From a checkpoint of a small transformer trained on Wikipedia.
Size: 24 layers, width 96, 3 heads of 32, MLP 256 SwiGLU, vocabulary 2048, 3.01M parameters.
Each number is 128 + 24 x the weight over its row's rms, rounded and kept within 0 to 255. Layers, rows and columns count from 0. Numbers have three digits each. The size before them is the row's rms in percent of the matrix's.

# layer 4 attention key, 96x96, rms 0.197, rows 84-95, columns 0-95
147:100133128179124082172118125129161081120136128098070133154139158134143092095119128122144118166153138131172104104073108126115082152096107114144150127106125141115120130141115137100164128124113117118115145138140143103138123109072091148112161153103134123152094131125130155142104100081137091113
105:064123126130125101103117105112134113122155140138121124146163104187141130110103129106081065159122136100147093171131136132139147111130114079128150114176129155122163142141132103123164171136166152158128132152111135133128171121148103170118109128126137083124122137163098103145144137135105159128
118:189120145139143204131139152185110110146073121098131160137120114105122143145178154143152144118100118140124138093120117097111137132136121130122104161142139142107130110146135117148107111138090165098116177106137109139125112166124132075152153115110129154123092104121122125115113072145122103131
088:154094087144113133126167150082101098128132169145124131109128112098076127114115085135124125123133142141147124141160153129165132092140126169110164154101124103103128163088129119136126141097114134096125101165128135127128129163107122122129138120167115162164131204079125132131149137140149093091
107:056154098147145124143151121146108076125098109164118181133150121168116121112104130103118055161125135121151080131130104124170140141114127118132136126155110126131099151134109125134120132146108127139155086141138113110107149150104149117128104112153142111095067127136097154165125136160116101136
082:172138140107131202171123095156101124141111095138141156092117117118158091127185158145134117090116122119135117088140120131143144160165129133161139168127148080136079105130124156123131085092131118128142129086136152138138131134140110113133154097126157134107143084158157134108111128139158115117
096:069161140129105125165146083070114131144104147114149146146131096172120128130134114132127142130133093125129120167146103128143141106151143102141139119102146089144123124112080145131143186121146085112137127121108143123129119107117172152124104160170091137138116172069107112123118161120163121105
091:133143081109119124125145113122154114080115111134113143109141110085116119149109159078113079095162135132148118117159120137136112165121094153153105139137135111120119159145139137129134109095121116179130095146126096151160141108138138109112127082119175092113149143109147206132100168152097129130
117:156103136136143181133126147170171145143115101119140108139088129121129097143168133158148149108140095157105152103127143091100095104153133161119101171103100148120115097145091134132100135136106103106094148136113125111098096130129082072114112146127161135120160140080148150093115114143143104113
082:082100121153115126090139180121160143123105151147071100175152140104097107129136111112136139118117085166167172140124137131084092104111135097167116155132118151156109153118099125119123150134120123100136114093129090125132108158123094139110119182108137102101128151158132149094136151136142111116
099:122134126150078139151128122108119121120154144135093121132149129117066138135135123144159115098123110135137133144078143193127138085182090098152099151121149119088139087097131148124161107105136116121126129103122150126174175119152096166120114150166140135088144145159135120108141167112118133154
086:099132098158135112105123114083115138115164134124115097153163109175137183109098115092120093145179122106166133148131131157159154130122154100118113115120134107135144166126120106122137135117156116136124120116133138105100167093103157186121112145121109098150145174073114115145182147132126114121
# layer 4 attention query, 96x96, rms 0.193, rows 85-95, columns 0-95
105:108143150090132124119172101117086168106092107136147157116125153150122101133157122152150138137081137132141089127126128113119089081154160109104104123137114142162114116131110158129142097156108140151120118154188080118154146168155122135137136152164091147116087079133146113107125115131088113121
101:174151128167163140156077145100145114140149120126140117155132153118145151115111087121141143122178110113143146111132092120166150160158145121142113118149133104124107153104097103144104108058138147091151153101121175135128115132150134087127080116103142116100163117105116119172127117107159125108
103:134157134122114104093134110152115108106109146133137121113117112141106130112123114082134122119147127151128138157125079117131123142131153195108117085107106152113168142188142108102118143159136109123123115105093146137116108139151123108092122144118104066147177143137107129178146138134090150197
096:157149137111169159105121095131110118106104139135138098092135138125124118136163154100155170073120133118142120140111083152116142122162120113123092136177150114132088115152129155107115085117107143114136161106134123154165093158145128134157122088106043119129144105134156112118124128109169137140
091:131102108181135143146064114106132143142143119146130112138117109114135165142142141096132157120150126134143128109147166135127125165197108188166097135151156163140112135118131109144097120147130143155165135092086160099130137103122161118153123126097174172133143134141164121127122116084121131107
093:118119143114129160138109136134123104100110122135121102132172096167170114105128182117119097132106169139164099127122135144119144079114071132133122109126104127153139130151130088132145176158121155160135117065101086111079149146109122148123137148145091118171128143118092149111135124141137131167
096:157144140111150128132159113179075153147133160096136095115105137131111130150142136107162153114103145091113157073134127135133131126169170185142162151115140127182096104172142132148136132140130063105150156152096109117141108140122120126140132111141115143146098133153164104127148116144149109149
095:097154073189153136159099142102112128097111151098092121165100116120132149148108100102125111171180133151115133133120129131116118174125142101112122103132130122117111127138144115127094138099132118105134143069116149093136159165110160097105108151111138102130142130081174122139141104145169121147
090:136151080122129133155123102090116137109167155108140142128121146164142104131124130136153087131123157116136126111107094124097079119126194151121141155099106091158171148139136140128161148097124132124165181139133155162102115147096106141119078128145076103147110147106132110135149136157157143153
094:125143131103101156085152128092094102124147130148126106111129096135118138144139104113152125133150155130122085124173141095111159125154150179147151111128153125156193173134128085112151175172145134167149136138101134128140144126136138137103096168125109122169087134112141123168115097106103115146
103:136119133073133118112167117163107128117103121153119135077166138145116103134153170110139093103082145133159090150127123121082119103111089103125132120120116158135141122165128145128166138144131169140126114168159099158137131120145107161135130102188085132133096113159113134108144147139076131153
# layer 4 attention value, 96x96, rms 0.189, rows 64-95, columns 0-95
098:122142137135100116125155127196125141086145132128157133116102154169146123132115111129142081121089122096061129144138111148135102144091133149118154141120083169190126078109109107162151093134144108122149108117171147111121108163104101101154126101153114133142115131137117134123131115086127146129
078:159127119158129181141132128138153107099107165169166123163160133173137162111090107127119087165090153135094109126108128190154133132123117125145157141097100162129130125136101091174123101070138120126135102137109155152107113124120113137156118106145128113141099167101112121123158132110141111117
086:086118112143170145102140144107122135131119135098110135181129109124094140099109124120130110158098149137108086134125095176157112121101152105096107131132144106090097154136101109104128094143149158165143121099191121151109142181125125125156116136156111101121114148112106113161146104085128152083
089:125157164106090113116132149103143103125121143143125113134124117145107085088165086164135120126113055081121141127111083105155149134145151108097149138123145111156196149131127153158149108108104136119112147167135132125158107119143107134125134165115115116142078102119122125150117143142132072153
088:079080107153184139126141152134130141132089154114127106147131153125127173151099123091147142144141190155120125127121161154123129144081105141133087112142164126098095122110169146131100157137150130152157135095159119126120143133121152134046117097106116140137113133120110108143145118144132156121
098:136176117133143107110107070154140120120184101168143132118127136128164124113134150112073120094141149156102095150118139149109127112148138150087151106133095168134117129146123109160135127136118141129121073140103130124118139107147112132179144107157111127100190109091129188120122123101145147124
086:115149084144134129091134122072088138146122086125113103137117137088167109138148142110165094113145149173153142126140122094130124119146081105090144164104142101163079154145144146131139095122095183116131116139132120102105165130099138142087117135137096131076124124144158136112135147142114125145
092:143135091164123111134123138170125134128125142111145135136101123195098144137099098158188060132112136135120164119133124145141118128128142125178140127079108144151122091112088144137144096121168121117131125139107150130126112151112123125137113100162151139141057156075120085116138139112127130125
094:111140162119094131131088151165151121124093165130146120120122113180108114122127081146135123103123101096126144106126121123164140135087093120151137140132134126126168125104152133150141136078125128130148133119151137153146077125123124152066130153116167152176097148152133049121150142144149103125
102:151130149120143103139129151144148135101116159143146085130173154113157142185132110104169118120155160142141161136124116132108111182115118145106114167129130129140142134131167131175139158087125161123145142103142125107149115139123117119085132133079100172172117170128121122076122156154172121115
083:109132128105078092117153129114114130116134118136123119097131129092116110181172122119170154109128121114091142131143125091116158153130113119098153133140126150220178096110148160143121094127120165116168138123150154107176102096126118099134152109113092161140095117144148134125131129127118122131
086:147175151121056142133089073087139140122129162152125157147127155113110148151126132114135099135173073124176094120144157127157124125151105149108146135173107126121110131115155108106145108087112130122103078134155155137121105116127153127113140122100159115119157167157114126158124141126147148115
097:188141114131117114143127109140126133097151138130157124142147170140163151133112105125164038144139142122120130127135108151124110133133136124111172167116093112156119147137102125143166090115126127122145099156158185129142094132135084090156126075160113112135112141079131132120144128099152134132
094:114111154143128126108093171144144108095105147100109144107095105150094125099131081172170125137052089092107125152114108147172163131143140119135150137133121130132164121143099128126104137094156158130140132128117126163148132137135101150143125143170155131155083159105078133144138129128109103144
091:174110130136135150113064109146171139077129126127133146090144106120172140133128148117101140114131129122111139134158107181136106149133124133143126131128075130152149130139116101142119134100147178128147112086080120152152135111149094158148119108169148158141164186127095163114127134106128116095
097:112058117125090148129137143125106138166132123107113101079110129119120119152134140127098195089147125095118160103141118077122131138112086131155096134113179111142129110122146173126138125146102121131139144116127136130131129117141149111055136115119146103101152074145148115172109115131106129121
074:150164096145130162141101144150124163122140125137134128183142143169157139125080126123141071135143153149123139111117127179149061126128108092143133158096107132098102128132114119143145088099106080142108109139111124122091130187109130151149107171161132142144111159124121114118122135138162117119
095:131163095141194114108152125131123102161115130134115119146126131126114140060118137130168111136132126162139149149129146124107143121139166132132131115117082132081109130153145115115104157159133101130085134128095100121109176151138140128143107179160084134101127128080115176117122128169121114176
104:091152099141152127129151091144077105161102124153138097107120119159117109133137146177116115114078137176049142130117115138125133144100201137098123123101095163154165122136134125136086105117099110099128151148140121119122143131139128138142150119103117124147078133125120144112126132130173123137
088:120159138093120095126169151120134175081117118117116157168139174120160145112126125081171151159165145151151134151112109129117090116126115151112146129122124126122113126155134129113196125146099141136092117141106098104102133149108102140129116152111145192116136163135169134129151137161104126085
085:141091086145097153119173103085102103139124144142130107123130145137114116120140149144093108149113110131115145100113116119128138120143157158154145133089152130189124132123109155137107083141110156091143096164080169147142155103131132125119143080121137095087112093060110127155139122111112128135
096:128119101125111123137170089104115133143156138153183103150150155152177137106125116098126073138184158147173084120126157126118140111136130136137150127126148113142104166117143115146159113153110129113146080142122180117121103100113104111153138083127156090108138111102160130140166122113130156113
077:109070084145194080137130148157114109158137092101148097114121076149124129140141126145130140105107182177105120115116120135113138137114164148169084111109157125127145146115126135096115161178145173140148135103139131135164107127136115148119148083133150120129116137104133124113125111105133147110
089:145168129119112128108126132142131141127178134172138104140149140131149097159123106117100137102138121115070129110102098146141104139094096097066130164132146144191138121101141146166116098068098157133153122145175138124128138140126130095118114142116084117129117092124156108162111136120163120107
086:138116069167148135129108124145123165161139130106131138145104147154109176147068110131152073139148147156113144111140144176152081129113131092156108139113114125122065098095119142110118112131131096144124118105161137117096136172105150102110114103159139138119124149118114087123139131135139168117
094:079107158149126163130135132109109136107098141128126140137117155123162130119132144127128125147090131150116087171104158170136129160102190150116130118142132130116122109138132081146131118144121147134131123109089111097075149155123131143134149118098149123180163152208082157137135116128132135170
102:101089140146095128132148164153128152118136095102109146107117112121123113176144138101131172107085145126088168149135095111119114162119138140145104111115132165186136083127096147148130102175180167116167153106104101096144115144109113134149152104132127144144107109156126146100113125099099125120
102:116130154133136153135107145112153128123117142142123132145139074134158091133133120133100177125090168127143092122101112127132155117114083084152121106147210101095144146126121128145124136087139175125165128149113113164144112091134126150121147108109198132141110119146154107144149114128145097102
093:107132135144145163114107114113146110116121135143128125154141086132088142132131162143121140138141155171071094124129100181150121120138146119093111098143138113140134122125101104125115118123137177172130142083144101171129126122137124151105107122136076138128121204111101112166146116126143113060
094:082089152138132136096155186144147138092097139100122109128124106103130114146128100123106147133040113082105129148119096137149142150081104127124131141129175131144151105128100130160129145127157179122173155089151107133142123161135110127107140143130121105135102122114080117136122126109105124122
107:131160102121133072126143108114106104152144095143120146134113137116108140078152130142148133120151099133166136129127159106121129104174165133138133102115087135134141113163145134087131138187112086117086140154064097098112142131120131142186139146135122139071136124120138172131113141158116118148
089:137147134092084107139160106138111093133141118126137111072107140146113094080168128150119142096130062091126154130148104073129145122123155144150148143103097130167171134150148134111160115148091088090090133155107146114124109143138113123160147135124119116133136078131130131113112125138116113170
# layer 4 attention output (transposed), 96x96, rms 0.192, rows 64-95, columns 0-95
098:183138125135129102097136114115144130143109133124123112131168097127162102163130163112145170102123132149118113092157113099135110148091093096146135133182085153162130126139150123108138143131165073112140135176159097132115137122095085152115101105137139166102155184141139143118103124145119135126
086:145165152143128112121108105103136120126103131126121134165139114129157111159127122128113122071143145133150112095171124088144132139141106081156127143141128174154100146142111130125142158136148081117130139129144133139141191116140090132093110147140139117159143184114146104116067078138140073106
091:135134129117155106148081116193119118131101123131136164137143103164139165151151134105111141135132116142081162143161126131142144126150137099150127134102138165121083140080105101141097093119135098117104153142096110082142141128128140140120116155101159137175162109135119135165139066126085127108
098:122136116142123137131156125103116131137146129090076123166143118102144094066115141125112084140144183169150138109107128132141102118104151122135139171164180136130137144184126136111145130061147134120110122148176095138111099123152095124149114096151133147113073121105128123136141146137138147118
094:140129121095120156131112126172145124137137119162144142104125119175125147188163123111114159120095093115106121138169107083108133131186099152127139106113135131128111114068110109128125109169106149151153110100093153120135147145107146102103138179113098114168143099116142153116156094129101106121
097:134072130115123082110119161114117147146101132124200076103146156102102132165085101107137122129121156113135164116125175140146154125135105088117131125100062107125139127115126128126093159150159113141121138133120125128147131128102147138120076140112195109110127127148120099113101122116120120139
081:131105072140137110170144169178113143121147076120129151101131143161102115156073120131084119127089116113118143086130129128136158116103146176137134140121088157104137125158118076140127139106145145101129140115146126132170085134140122122093139107125124101090165108139159126123134136162160154117
096:160152153133156121116097090106113105120103128118088133156161106148147130141134148139138149079149116140116091090156083064147116120097112107133129130139125161180087143131134111133160166137140105103140160135122154123114148119135101126098154105140066142133147174140128132143098131177142120114
098:127171119127138158087154087100154091144154152108118134155150107153151084098151150138095111124148120149175130118130095110127084142120122143156140143186186132145129142152137151124149131112113124131144122127177143178096125135160087110124104128136097176119093117104128108124145137162120122133
104:136128110140133166157133132106167140122133135118103124140099102108171106123086116146135121121098147151155099103122139110129106187147059155124125114182128103105157126135122140111163124137108152121196105105145157147140110095103140134108110134127114130117118125096166137056110137119128092123
086:167096104108132134117183141129121137144152153111081098119148088096141121104091151142109125154103166140138101098129134158099122125085138124105133132188125118113181110149139135117151143135153135110144107140166073158147094138115118137136125088145113130079084114107142138122131150123156169131
087:118143132117122124100172135124167112144146125139177155140119140135116174104107132095087130136105084090140145156125182137147120092118141159136128112172130102125168150152138110121083131120120095113113102094145159159152177143121115118127071155137138126104124143153127100105140182103144119106
099:157137151142137110148144128104135110121115124110090152161163096101139122120097160119133139080153131133129111098155141109155138136098077098149144137165083127131097149166111136142147142122143098087153139129151141133133171109105094126083104096144134132108119185169124132092073095134135108122
100:095136145113133132093094091129115094128128148094100138149143118128174136103127129138127120114158166161106116097126122119115111119130148094129130163140171191141109125124119151132174129116168130078108168172155088107111137115175099137148120115138146175131109138122118114186121141148102162123
092:084127146128162110098126097118156114096123154108168117099120119100168138155105082147138133079135133117121129135144178163123139165142105096110106105140086126118122143123131183146141118177157149121150164125133141113128168133132141144135062140118120134109118169139152112129083135158111111157
096:135153093144138184125200112146105123105165101164131131083156127149090111122171144135128145151123115101103117187125125149103114089136134146131113116128133099134145131133137133148124111127097135181125118135130111158126089167130127107133155106135073142107109133125138154127171132177149154151
079:136163134179150121147097085116154144113096104124117161163119124177133109173127126130137146111124100139137141088124120073151117172128108117150114126117105135137084140157125120130108121120100090143122143101126190115107147101149110125096112143156135123140178159117150128102092111144139071107
097:088093141132082133148074154100090161137113122112116148123097155129101153137129111137147101110117116140122127080121136075131136141145156143097130131047127175121114115116101104119128135106164156130108129091094140061102125120146168128165140141122157134125147118133123134145144127115099131122
100:162130115131113143116106173103064153123096132121126112177128159134140078119108122118134125174120148154144102064136097136104106148098141093120118144140140141172150146094114107095142131143163141140112109152125118095143106137120131170164155108138100127094118114080138090133104093147121123117
093:149112123151121117167110134156164111152129087109138119089090091143147111144106132121158122138093129138156177118096142119165121168119110159114148115149092141109123111158166099110129114108084136110105112085113139124143108072097149111114083157095150086137146135130148162116134157092139107121
085:161137107130126125132168141130059112089136099154127140131161126088103118115127128121131117089136146112107126128133113132126145053104157099143126129137146151180111166132110119132117161123156120124100121164135094127171139144124113111083154104148063114128107157130139116138123094165172140112
095:167141130110121107153174168106145107170135107137157098121156119094091111126132154109087123067147138095141140143133130124158162087109113119152176097154100115111122148124110099129111169123118124106128132099146136168146138141103116096062115125123124083149119138153123125094113090130139113114
081:136109122114162124138104148130096105131106135136117088127157134131122111127135110134132150129152136140086093134125087143124140111136098098110133092106127114128109152050103134154144140180104173126145159148090142119129103126101168119124164122082085122167111097118105129159133064160111132143
091:168128078149148122121191111128127165113128143125117157127168124132129107154108144111127125157122156157148150108165146119142128138125102122159103154178127130116139146163119113098112115089119084174151124145158111158142089133143093126101074109171143147082125104115147126081118121121144105114
092:148144134140152136125117099131136128111105111147128179131136124182119171191149149105135169105130060105094114118171101071146128124127112124152126112111110140143086131096120111131123114155099094138140152116109183113117159147140117112105136140137091133132179158148127139126119120167126106116
089:099133112111118114138085188145170138135114080148176107158083139140158091153138099080127176145112154113122120126106126127076110155139125115127145116128135136127131137098133122099103126156140106089098119170108098102134145123094117154141126172125159100132163147081142119129132123106111106120
103:158114114131168105149113114155131132105120124129102066117129086127163097157124110152179182142091171143101099126116118147114117151106119109110116122152117123152134095110174135124132137175143127126153153173127088132138101111095130166129169085127094131144127140091143154151119149149154139127
103:109143125108166126120131100173128105116149144126139101121130138161145078112139104130100128160152190133164149150122112172120151136145150113136126139141177113123121136118119126157116146126105144122139140150149120165125118107134109103085149161126146103193090065106107092152111091111141087137
094:128111131119157128122104127165138133121086160134168130142123109135174156151104096134060110130129115138114152139175134141121143136157116085108098132114145131117129164103103109129129113123150146159112146112085124120151167135119177164162075162109112083168135105129125120166116083117120114145
100:127151110095133133122099094179136123132137127131104128103152097134183122145158128130141143127123180169110123129132119152121129126147129113146130149152166164146123108111145144127153118117158110110139141212155045121144105122132119140130124111132149172164112103090149150150148108163095134124
113:126091133127098105157126153089099152154129114111127107120083160093087156085113126141154099137132128127127151083092137124142128105098174137090147120082118147119147124132122097104127145113132150130076129088107137085104113122156166120168138121119147103110109138134106137146161189131132163123
100:134138118145092137116172142073091130144155124098118108138139119084110077068136142140142097133137140135140132120091126151123101114078154125133139144150131126134155148175136141114145141091132129113093107145164110143104082139138114137166127086130124169071090155140121137126150155148123165135
# layer 4 MLP gate, 256x96, rms 0.147, rows 0-19, columns 0-95
096:155131132108130151124132134121129161091152132114115178115123111153146171151159109161134111141124149155127194149133144099135155132105098103125129141109109075182127114146135090124144126126167157141222142130139083166136122122125143115120111126116109164138111126154140151106105126137131155150
102:161129132102136156133160139112138137168111118152127131087085136117127109191159133107115079097108110146124121106163116164172141127123093097117107079174150136127161163127127170151086100127169116123141120120172114130122145155121131129124146101118116124098089121093135138095138128099119130168
099:144138120099127166116151129136100125135094118122133147095177122170164134132124162110146076132128152079128114121134186101126163138128113147174112120177119123106108123129147124133070099123135136134128114142102127188128111138124161128112088169105143138141126163113122102149082152115132124174
095:132124156083135112108152146095094135125117115089140095092110052121142124148157114114118128094108113143113160143151150113164150121114109152121184119137118135126121177109155131132154140146118145131158141101166118145113130186153120116101129135160127116096126111117165121166108143122080134078
099:146126136095083112099156099112107131158112122103121164103174145126107129143122149163139124103136110081136129111131098109114134084170137147100109091142134128147075105124090151147131139176128094158150132130143102105099084131155167145146120140161114145084156139136098084136125115155121147098
093:120107145139117156132136131167112172137135139150117153108135125169079177150126100128100096110066146091144128126123113116130128105136135162119119121137143121127111112110114119075106122088106118140105156140120109130195132135129145193118144151150125129111093097152094119133156153181122156157
096:124135129145137156101167089135131173154134120158152102132094115065103152139163143117119136104156134110113144147164110085147145114133146131080135147117107097133158128125139125137170133131119149174113126115182135144161146153113169141102134104103081174122117143138159152097169095136133126116
094:133146143111097109122130123179135127128126141157169157136177131149121149142140142137109107137118088106141131129121110139124134040121145124149112094144123106110138136147105180180115143131120148112145073125103135157172149130134148135101166101122121150114163128120146101150061139138152156125
096:145131168105124116135141155126114157141147154074148154129089134128069115153159129130090115122126104115110108113119130132108093142144165131130132118110132182117075151117156139132121150174122143155167137148110099156149102132115162099127140141095127097083184127100170100126108128159123142154
093:143167148144160146113105153114059127123095120151138152142137095109106134105132137114140150099116123141088158145177092126147133112153131126085113130114157140112129121085145125103141095113172110160084099159140139107150109174126134138111099114139090063134159131143126152121112156141133140160
109:127148134102137177106138100120084146108154136155118121111123098152144140149112142135114111062115131161077108176137166113150110138134122142153088115120110114163145151136158085123094118124156138146168146105114081159120134150142144139144102158128172126114102107176124113158108117088137146124
106:143075136107157119103148104137109122103126092133155161083120115130143108113163156141130167084074112133114127127128165145106142086140146124147128152149120138197137139137144127122107134148140120126160127136115148115112077092126125127113114109112147130133163103102127116129197163186104136129
098:122121154067153137132110099144084175106139122137143135092093138096103120148156132108178155105110132135114090127153144144111166134083134073147140136133121130134114113128138148127136115111160173133150160127135132170148121175110123102146114107139148113122170146159092115119114136176101163156
100:121143134123083138147104159150067138114120152116111105082115126133155138137160168123082168117119131122140135107147125125152130112119099141142151092201123104145136145112109107114174132156124160107148153172104128119143109116167168156121098133118120126084158100138145166119134123176111126122
100:151120107122151131133157128146091150127123163125153097133150137129089137137119151124117148138155115118058178123156120144157106140134117134103115173124165158156166118094126084153150114152094146130102173121102141131105141139142157086132125091098119159149105134131121109154117134122050123114
099:149106114137109191118150112177109191113120123124120108076113146135173135108122152115162112122113112109119146076113085109142120115129147110131138143164129154137109113154150121124100125132160138126145097124049163142108093132134134125131062115122102119146152108145110125144141129161109114121
096:139141145124116119103171142093118105122140139125154159161130113086081136152149128150152140064139098115128116120126109125131143124149091075118159099120148138139088130096124118162144162127127112124128157137104156158126118125148181140120103120143124136118132152151136075141109099182071175139
103:160143167097137145081156134121119158145115110134166086115143177138115137126149126112126108136126118141131124150139142162167119134117123134112081098167123137118163140165130150099113103118121130103181081123125124072135103130137114153158106127159155143128181146093141118163153160107080107121
103:123114136087123164115132111122092156169117171139172139114123148141094114164122134100142164126076112124141129113175131102154102108107110189099109089128125156121132143171084131121126136123098146165136119142161097119150089155126138161100134167125100102092131112154129116141122142157157141116
093:126126137106142194103162110141111173136158112136151109106099140100103152147124153111101159078134159158111142148154148109111142126119136111104121119163127183111118094107123168102122087107097097120140083082165142125133120121142123083100150146147161115107122141132155110154122128172133116123
# layer 4 MLP up, 256x96, rms 0.127, rows 0-18, columns 0-95
100:124162103093158136156102138183117114150133133121113145122088104141127115120095146079089161109119143122121138102115115109122121131181091131088119107158162095103131097130128154170159135125112115142152123120160135137137117145132172150129133128147146083148112130093143140119126110081200093139
095:134113111139131122143157097147159111096120102135152176163124118113151125148167124138114110120115112132173149106172127115131152156134152157131099147155119139101126093122152194139134171123132126061081130134131114104114137071121085112095143120139130143108158101122143083096140147109112152140
100:155166144116073123129140114120114119110104143114168128164137151114126163154107128106109090105176159124162075142103159124114153130088111123131128122138164118115132098134159167174147154137108137086127094109153126108098149156090137116150140137130139129144072115095142090088110143123119142143
093:150116126132135107163088095144121142156146142130144076132157135097135125125127111098179151138138082120133140145180104092144124138088133126132134107106132173137122138165119164099138131122121160114105137105160150088144103149183130129131109123128150123173117142131085193137109129116075130136
100:135148135125134108105131093128134128126125151127129159136114111114084104145142128097090095105155094101084100161101067141146096127140161105088114116128122097144087147118185099144129163137145099091121156088161130147121112092138132152146150122095135146102134144114159109121160079101123118140
096:111171103126122163144099118106135115105080097172106155136134136165082161141141107127129103135125101157117131146136126166133158137078135104160096096154099114131093113126081143160127121148122180124140162133131094104146134077155129107162141139090159113151110135110128123106139114119090148109
104:094172157126157115153141165129116103118143140072121161097111120151088113141125113135172110111097115134089104178138158155126146162146142117122101111127133124120149129083176123110169122144130132143128156153149132156130129144182142109145144162093137125172111123106111098112090126146077135125
102:140148112138116143112133101163148171131149145108123116145115148105135121146118197115151126161057160158070115148132107163151110122094131137123107138108152104142133069151139110142137176089128133098152124138137127137135146121130130108104106124100153188131159162121143114161141103136117123101
105:108104163133116152144143105122117171132122103149117113108103138119156099149109117149120125173127108101166097138142124108122133086154137122064125142107127151108127119145149100136158124135131174082108106129164163120126117114119161156114120105182155129117177125155155089131133072109133128184
101:134151187112116148114125085084107115132126130119110106111133121131123099122139098081122120124143162155129132156150158133118133133092176151121143123133134136138117144137121103136130109136173118126100114191134157169091109157105121132146134096132145161070138155095191115105128141134068131117
097:107159143126140122133114144120122132125170130146139133111164138132160122063143127094112130130131125136087151152093134160110124133141113172111084147136110078076146163144133118070153113131128098093131123064117113109122140145160131141100143144125157126125090091096145144101127136082154151152
106:149115131134111094143127082127134123116166118139135147088108129157149142118126151113090116098093110149103148123147138125116158159114124117130110137143120102135039110131104156127154165147147128123122109146176157112133135146129130125113148150131112170118096072140090064091141089109145107147
099:126122138114165155131092099127091128153126118126128116128104125176133162115179127178192164127136127144092146121078142101125128140116193118135142143130094106124096143103125142115134124120132138130097108146111111105136078152100140132084160064143115117133119141121110099133112148139113144169
103:127102075153120096134141137073127136148119149125164174157155113113115124095161139100114083109148134076132129120116111166119145105143147101094110143114115147104107092113169122177115160134157124107088127157145162127116110125100124144083136130140101106114126112110132117157165134105148096169
103:164130117163106165124128153134127108095162141104154154158164147111106092140139123141096163143135101133108111135157071107162163127172121077103142097110135125127069100121123138105117148152141092098123130148169127122129129160169109125171112142150105130119122087133156147158147109144139141151
100:144080123130131118120144175127166125156104138144112122164088118119115117080202117099150090115085148129140151093090116152137150082138109177141123122126110128119089134094135141141084103153161135130142107106143146119142132128140134093158113135127102103129131137145117138080104144129173106107
104:106140131101106150158109102097123136154117105140148121124078109182157101119116146107148130118139118134134129101141113097114115153110136133127143159121129119136119109151123099104155127079138167078122166102165070146147171113134147135094107130168138085099153156174148157119115107095156132162
105:121102098123132155166134167146095099147106135136107085109137074123128154145107156115092141149134116122140114119126125139116122112088127134142107120163190124106170128153096132132095111160145081164126107106133100121084155087141142161147122129133153151150140142111164149094118139188146137150
101:149144112099148151136120112117128083108088084105108139139116074137137140126113116124145110125133150141129125141105095150139131107140090138109135146141125090115100106114116138124164141130149164157131173142107141118167115077177113145126106138215163151120114115097135152149159148093157148098
# layer 4 MLP down (transposed), 256x96, rms 0.172, rows 0-18, columns 0-95
100:138121128164145087148155098108103126145146121141130126128164148154153162142144156118163100107098132177130143148153118081132171154113137166121094151121128138167081142127087126104123135089142096145142120070146123156144095127106142105148103083125086180126104147128107111117101114130141135138
099:121138102150124164161117134124148143124148148127141108077097090086154111114109102133111187135080156124104112108146128090097143134117102093140156135137127111146118160108140107119090135136140124129120109105130190127077143159142118136154156127150115131130161119167116143119185126075161116130
102:088110113076134124119128112111116100107116154135129149134134155130140115118154106167133100149134144137123102138096160112144062111143151137109149129147115162143102158144088147130083112115180130192165152175137122111136125131137144101147145091126130151130145131098137175168131099156161101143
097:128127102110126150137118120142095125114141136143101129170144156138172112150098103117157171087129151107111142142071126175099156122120118127140149136154082115138139107107105170111074159136133116114133112113083127156101126143124129116151101096133105114111118125140096163097176068102146110108
103:091137116123142115105127146117121134121128085090130151103123178136104131152129098108138090129152061145133133141140152110076107115120070126124109133130152159129129138130088140073109120076140162106131126162184148134166179136094118131107123123150174120107135149124115126115147106132130152126
095:139103121132166148153130148119117113072188117147159117098133164139134116113104130109132142135114121086106182135115168118162119138126125110151094127095087126109108115137140135157103148107152122108112101094143095115145072133096164111162153155147134156099155136106089143124173119135127127089
105:129130124162126172122115096123107147136153159128116128098088130144119148113105089126116135093129108093110103088110127112102126138154099181126154128136133116075126128118117135167156107127170105115189100116121136123116117091146142164128092144165101092112115111092094162164113081107148119116
103:164189109108157120118097091115166099186122123131113148113134081114176153127115141157122153128109108151156152134164122081122118096125137095172141104081137118104153116147175109119109134131117111126155142099107128124105161120131148155093125084149105134159111123149147101154132116137113145134
103:137136125144136150149101163126067132108174087106106129102120151165105136133134109127119106115122100125138125147118121115117125141078105131134149129093146197120168139111081116120125145191151141089147159147146125134109110106103140103121107148114113100151184076137096136123146143098137120133
101:189140142129114149171141140104109099119155108118079126113117143120104097131118095155170155137144163153141181104170140151135136068100130128124085100135131119150175081145125152102130148153110112127136149145161103120148122130147126119112139129162152129114126174125135094130132126138121182106
097:120113124109123075080124108120143100105126119119144118128073164124133083151132107146162105134137129100174146131117109167138129107090146143119161111189187101101101139127148156150174163116111107123155131155116159123137124114131101129162122114153131117114151173118112163119123129142142119080
103:111144139158146145115133193125176153105061106165160125129102141158144121125142120118101117142156155153096188120147128128089114110128118130129142121092169104138165163162151143101128107094118119127122113118149139111130127115132143099124083106152104104156168120166115125127116120089154140105
099:108115112137112119107102140111163116160107085051122144144143149116122108122123106173148144122121149106156124085155094108151145090136162134145120099078119145097102138179122124111173134126131140098125134107131128144111171152151132063127127153144144109102135128126122132116151135187150126143
100:153130119120118155125058156175098147119157193149135105081124131118095106147114157202117145146129121122112139142126098118099096147126101118122168133151112125132120135109101101087121119165112163129149140143099100123148125169102154104100107125111141101112112111118115153154123166129112131129
103:141104147124127128160103111160158156128107120156093127125136129127116158142124126103090123124092156110095151080102108107145112137079121149140080120110100142161119149112158147096155131122121157142119186106157131124145151113118170117065157080134148106135123116114110111099139068109151131128
096:111123121154112152140103102117114145130155115131135119110148184141142120156112131181136170105118164104123121169137107112145153142148137105143098099103148114132147126162125144146133123116147154150093114108127134114152150103132157204122144119143170116049120173169157122109140127154141149155
105:128138141120132146144131114178125120091138150080102141074133141106147092123108160155141131117127107131155113148134144125189110097105124123159133109151158173123135129103094100132153109117126125114155133088107157150098100133125145116136110120059073169170151099129112127120155129153102117154
105:127152157142121131166128127109142152073146094117161107129105127108131149100119129125133107102123135136103108146104181114129148111183113149120161126130103153148147148147161147171101159118138111137169102185094159128139122130099092104135165115089112126117093126148136131166163120083108099102
103:161181140164089134121081144142099106103130182137124139107111153106124138118142122100124100123107089093127145092138136153106153112089128107114133114094136170131137150121096131140078116127113116133139096095063091112161151136121152120124137171136135131163132093118105100166100129125133147153